Weights of a small transformer language model.
Size: 14 layers, width 224, 4 heads of 64 (2 for keys and values), MLP 896 GELU, vocabulary 4096, 9.9M parameters.
Architecture: LayerNorm before each block, attention and MLP in parallel.
Training: a variant of Muon for these matrices, 4261 steps.
Each number is 128 + 32 x the weight over its row's rms, rounded and kept within 0 to 255. Layers, rows and columns count from 0. Numbers have three digits each. The size before them is the row's rms in percent of the matrix's.

# layer 6 MLP down, 224x896, rms 0.0617, rows 214-223, columns 768-831
096:151126130165135110158122169144177115177139157113102157152171129106131146108113074102086127096126059092117127104089187132175099180144115137131147138128132173144149135099134184185099169140102120
101:163153108088141118145132206132116126129072160124139116142108137123111111120127127143119115161166085139116143141139130065074129203133154117091147054131186150123149116136081136078163097097120126
100:133156150129054107098103124099089103206129076116098157091155145168129071106179188092117183164149120170100108129127092083080080105101115085133142150095123109103149164216096113120088132130076132
101:128126149120181135098085198171126126136139096137165147096078162176092158197127031130090110169094140123099112097178123106112137139094147084138071154105143148106199114075134079081148040158119151
102:147066168148146131146084032100125153086152057079128134148140152180130109087105134147112085092118104157135159163138167121144177077124104130127106105120113107126155166135103105135131145104118119
101:121093130165144129163155127142092118097086166131127135126147122142160123147153116104080136169108113117102116162163125111125131130185111128075161129111108229086132131129098123143063090152150126
104:148058103095153133118108147134180109119063107129134144120116133155109107101176084208143081125172090097086174114122106191120145146163151140130098136142068177117160162177156111119123061182125120
105:125169169097113129134110106177095179123152114063195139094118166150131103144104106201104094132077123180110138144173148088142144095115125124110135107118144170140125144170119113158186083124126181
102:119123126149133119043127104109092116125164128145120068183105118155094155146147100119109196138089102056111139092124098137127088083155131150101101123114145058087078118130158123144118145116151129
101:172137124098109208115115158091133133144071133145180158077116133159186167099148175101159104128088160086065092105118062140176149121120156088091111115143195112145123109104127109085133168108108104